config.toml
n_layer = 16
d_model = 64
n_head = 2
n_kv_head = 2
head_dim = 32
d_mlp = 256
vocab_size = 689
activation = "gelu"
norm = "layernorm"
norm_place = "pre"
norm_eps = 1e-05
positions = "rope"
rope_base = 10000.0
rope_fraction = 0.25
qk_norm = false
attn_scale = 0.177
bias = "qkv"
tie_embeddings = true
parallel_block = true
init = "normal"
init_std_qkv = 0.0187
init_std_o = 0.0
init_std_up = 0.0187
init_std_down = 0.0
optimizer = "muon_variant"
lr = 0.00807
lr_mult_o = 4.0
beta1 = 0.93
lr_head = 0.00791
grad_clip = 1.0
warmup_steps = 200
schedule = "cos"
final_lr_fraction = 0.1
batch_tokens = 16384
seq_len = 1024
doc_mask = false
train_tokens = 85460000
steps = 5217
dataset = "wikipedia_en"
Each number is 50 + 10 x the weight over its row's rms, rounded and kept within 0 to 99. Layers, rows and columns count from 0. The size before them is the row's rms in percent of the matrix's.

# layer 12 MLP down, 64x256, rms 0.0446, rows 0-63, columns 64-95
106:42 52 37 46 52 38 50 62 51 44 47 49 61 50 66 37 29 57 66 45 52 60 75 26 40 59 40 44 50 52 59 57
111:59 69 59 36 57 37 63 66 34 43 60 43 49 50 48 46 37 56 45 45 39 44 52 44 49 40 49 41 56 52 42 55
090:42 49 55 56 65 45 30 72 44 41 52 56 35 50 62 60 55 40 39 50 52 42 46 42 61 50 46 40 28 74 44 27
107:50 32 60 71 38 32 47 47 50 54 46 43 72 50 46 48 45 51 60 39 54 66 42 34 64 52 59 46 58 39 41 56
107:51 51 46 56 55 39 63 49 39 49 57 48 62 50 60 43 47 78 51 61 39 53 26 53 52 54 59 50 66 60 62 40
103:42 51 56 54 51 40 60 38 32 60 38 39 47 50 62 61 42 56 33 57 68 58 54 39 59 41 67 48 67 36 65 41
094:61 56 47 57 53 58 56 52 64 56 60 54 49 50 37 38 37 49 65 41 47 40 50 52 36 62 38 50 43 52 52 61
100:54 47 46 47 58 39 45 53 36 37 55 48 39 50 57 45 39 47 73 38 56 52 53 54 49 60 41 51 62 58 62 43
113:63 52 54 41 48 59 59 53 61 52 47 54 40 50 53 39 48 75 67 46 45 50 55 52 43 40 62 47 54 70 27 39
087:45 55 46 69 50 46 54 46 37 45 44 58 40 50 37 55 58 42 34 47 43 53 41 50 45 54 29 50 47 37 53 42
105:43 50 24 54 33 58 54 53 52 61 52 52 66 50 52 42 51 49 54 56 37 45 58 42 62 57 27 61 45 55 48 57
103:65 51 56 44 72 60 81 32 63 51 53 45 37 50 39 48 52 36 44 30 38 54 39 53 44 57 47 31 34 62 58 51
097:49 53 60 39 49 43 64 39 66 44 38 56 49 50 41 44 51 34 30 41 51 55 22 53 50 44 60 48 59 43 58 57
112:46 52 56 34 44 53 68 63 76 51 31 34 51 50 54 48 52 55 60 38 64 58 61 52 55 45 25 48 65 59 39 74
090:61 42 57 55 60 66 51 34 41 51 34 21 51 50 33 55 51 34 48 48 47 49 47 48 28 42 63 41 48 42 37 56
109:56 60 64 48 41 63 45 36 26 36 46 36 46 50 32 63 35 47 47 75 69 58 44 52 46 40 53 43 41 43 66 40
095:39 59 47 44 46 41 37 65 44 62 46 60 50 50 54 51 54 50 44 48 35 46 47 46 33 40 50 37 38 43 37 57
101:68 44 44 64 42 61 33 49 34 72 41 40 54 50 38 50 50 27 56 52 26 32 52 49 49 70 52 50 43 37 51 66
088:68 42 43 31 66 70 40 49 51 58 77 48 49 50 62 49 53 59 56 36 56 52 52 69 58 49 53 52 47 57 40 46
099:51 43 43 44 40 31 45 72 32 56 54 67 56 50 59 66 52 49 37 34 47 56 54 38 50 44 45 53 45 55 58 42
106:65 57 49 56 53 37 26 52 57 59 54 50 55 50 58 41 54 72 53 51 73 59 56 49 55 52 47 63 53 48 61 36
097:56 50 50 55 52 63 38 66 77 48 44 65 38 50 39 43 55 44 53 48 56 45 60 30 44 47 67 36 48 54 41 38
092:40 46 52 42 37 43 48 34 51 50 37 51 45 50 56 55 55 54 49 62 59 55 36 48 47 44 49 36 47 52 35 42
106:50 56 53 48 40 53 58 38 30 69 62 51 55 50 71 55 56 61 47 66 47 60 60 50 50 57 48 57 44 60 64 64
102:52 60 45 61 54 35 36 36 54 54 51 59 49 50 57 30 38 53 45 39 48 66 38 51 44 57 58 49 46 55 56 38
108:45 57 48 39 50 55 49 55 46 43 71 42 63 50 41 58 60 57 47 44 45 46 57 43 51 43 46 61 72 48 43 50
104:41 35 77 57 55 51 68 54 61 40 63 69 50 50 45 52 65 41 55 62 63 32 52 53 60 47 45 59 47 46 55 66
101:67 58 40 59 57 43 27 63 47 48 55 41 58 50 46 34 57 63 65 48 61 33 49 62 48 57 59 48 43 39 41 62
095:58 45 57 45 51 55 52 63 43 61 71 51 74 50 52 63 56 30 46 36 37 49 52 44 54 40 55 56 61 59 39 62
096:44 43 27 55 44 55 69 58 36 36 35 47 47 50 58 47 45 48 64 59 60 60 49 57 43 65 44 60 53 48 54 50
097:41 43 37 46 48 64 78 63 45 57 51 61 48 50 56 52 68 72 47 55 51 52 59 57 46 41 60 53 42 38 47 44
100:43 54 61 57 37 38 60 42 53 38 31 47 41 50 48 59 52 53 46 51 48 44 41 54 57 47 45 38 63 45 50 52
099:49 27 55 52 62 59 38 56 64 46 45 54 53 50 51 41 44 60 61 52 51 37 66 57 63 65 51 58 56 42 50 60
103:42 50 62 48 63 65 55 54 65 66 43 40 68 50 44 65 60 62 63 31 65 52 41 77 52 63 52 54 57 63 63 39
108:51 34 32 42 49 56 56 64 59 50 61 51 70 50 61 37 50 63 51 42 48 51 60 50 61 47 59 62 44 44 63 49
088:36 44 42 50 61 43 46 49 50 70 51 59 25 50 58 51 46 51 36 46 43 55 45 34 59 46 49 48 40 54 49 37
098:57 53 57 36 44 52 69 34 46 45 48 41 34 50 64 50 47 74 40 53 40 40 54 67 46 41 45 44 46 53 42 41
102:50 67 50 49 59 44 43 60 55 50 45 58 50 50 48 53 46 41 37 60 52 34 35 47 52 41 48 31 51 36 53 58
110:49 51 44 46 39 29 45 49 27 35 46 60 43 50 34 68 65 36 53 54 51 65 60 39 58 42 48 47 48 56 57 49
104:49 55 47 55 72 58 57 42 57 41 31 65 51 50 63 56 45 39 54 42 47 41 66 55 51 46 50 55 57 52 63 47
093:47 56 63 62 60 42 34 38 31 34 49 51 59 50 44 42 50 44 45 54 54 42 52 33 52 43 64 42 65 53 61 55
090:51 53 42 62 61 48 56 63 47 43 67 43 41 50 52 56 44 47 44 43 52 55 57 63 53 43 59 60 41 40 59 48
082:43 40 32 33 54 64 46 52 61 40 57 44 48 50 54 57 52 42 55 47 59 60 49 70 38 68 52 26 54 30 33 36
095:40 43 37 44 47 60 52 50 52 61 52 32 43 50 44 52 46 46 57 58 45 40 37 51 40 38 51 57 45 39 60 47
105:37 55 61 51 52 45 38 49 32 61 48 32 58 50 44 47 26 40 58 51 45 52 35 47 43 44 42 53 32 37 47 46
107:45 65 32 51 48 43 41 52 44 57 50 55 53 50 49 57 56 33 44 66 51 44 55 56 54 64 59 50 66 45 57 51
095:51 60 61 46 46 58 38 22 41 29 48 43 61 50 55 57 49 45 45 60 60 67 53 54 50 45 63 51 57 49 46 48
101:53 35 51 47 37 52 47 49 70 69 39 58 59 50 58 53 40 34 56 56 59 52 58 41 37 66 50 35 56 48 49 71
099:44 37 57 42 45 57 61 42 62 54 68 60 43 50 51 49 56 57 44 61 42 67 66 41 65 60 31 72 59 53 56 50
105:39 45 48 52 41 48 38 40 51 66 68 45 64 50 45 35 46 55 50 46 45 43 63 49 30 41 46 66 47 53 38 53
108:52 28 64 44 38 48 52 38 62 29 45 50 30 50 60 60 52 52 40 60 50 61 35 46 50 40 62 53 49 32 47 49
101:29 36 57 50 29 44 37 50 45 45 46 31 42 50 43 43 58 53 31 60 38 43 59 45 49 47 56 68 58 52 50 54
099:57 61 60 59 57 45 50 40 40 57 67 76 41 50 40 54 41 45 43 41 32 48 58 66 54 45 57 66 36 67 74 54
094:27 61 38 43 53 59 59 34 52 42 85 70 57 50 63 45 51 54 56 46 57 53 43 58 45 48 64 45 52 51 37 46
097:53 40 42 56 55 58 45 63 65 53 40 53 38 50 38 47 60 42 58 49 41 46 34 54 54 47 46 56 42 44 28 28
103:66 45 60 68 62 54 37 53 50 43 45 47 44 50 43 45 52 31 59 47 48 27 39 54 55 41 45 56 42 53 34 47
096:56 54 53 64 51 65 46 44 39 56 46 53 51 50 32 63 71 45 38 57 47 45 58 46 56 49 60 51 39 41 45 60
097:45 65 63 53 40 49 44 63 40 32 24 47 49 50 43 63 70 49 46 49 62 64 47 36 45 55 53 50 42 56 52 49
111:61 55 41 58 36 58 42 33 60 46 58 58 46 50 33 56 52 50 68 60 52 44 49 44 58 61 48 54 38 35 42 60
093:68 54 47 55 55 52 66 32 47 55 38 58 50 50 48 52 50 71 63 56 40 55 54 68 48 46 45 44 65 50 64 52
101:45 54 52 37 54 43 55 64 51 54 38 57 62 50 50 41 41 49 49 53 57 45 41 59 57 68 51 44 46 53 33 61
096:52 55 58 43 47 47 42 54 74 42 49 51 18 50 66 45 42 41 46 43 61 50 58 37 41 49 35 52 40 65 51 29
089:43 50 41 54 50 44 45 58 66 58 39 34 70 50 36 54 44 37 48 41 39 40 45 64 61 57 23 53 44 70 65 51
094:48 62 50 37 44 42 60 52 60 41 50 54 53 50 68 46 52 60 29 57 59 58 47 56 51 48 46 39 62 69 40 51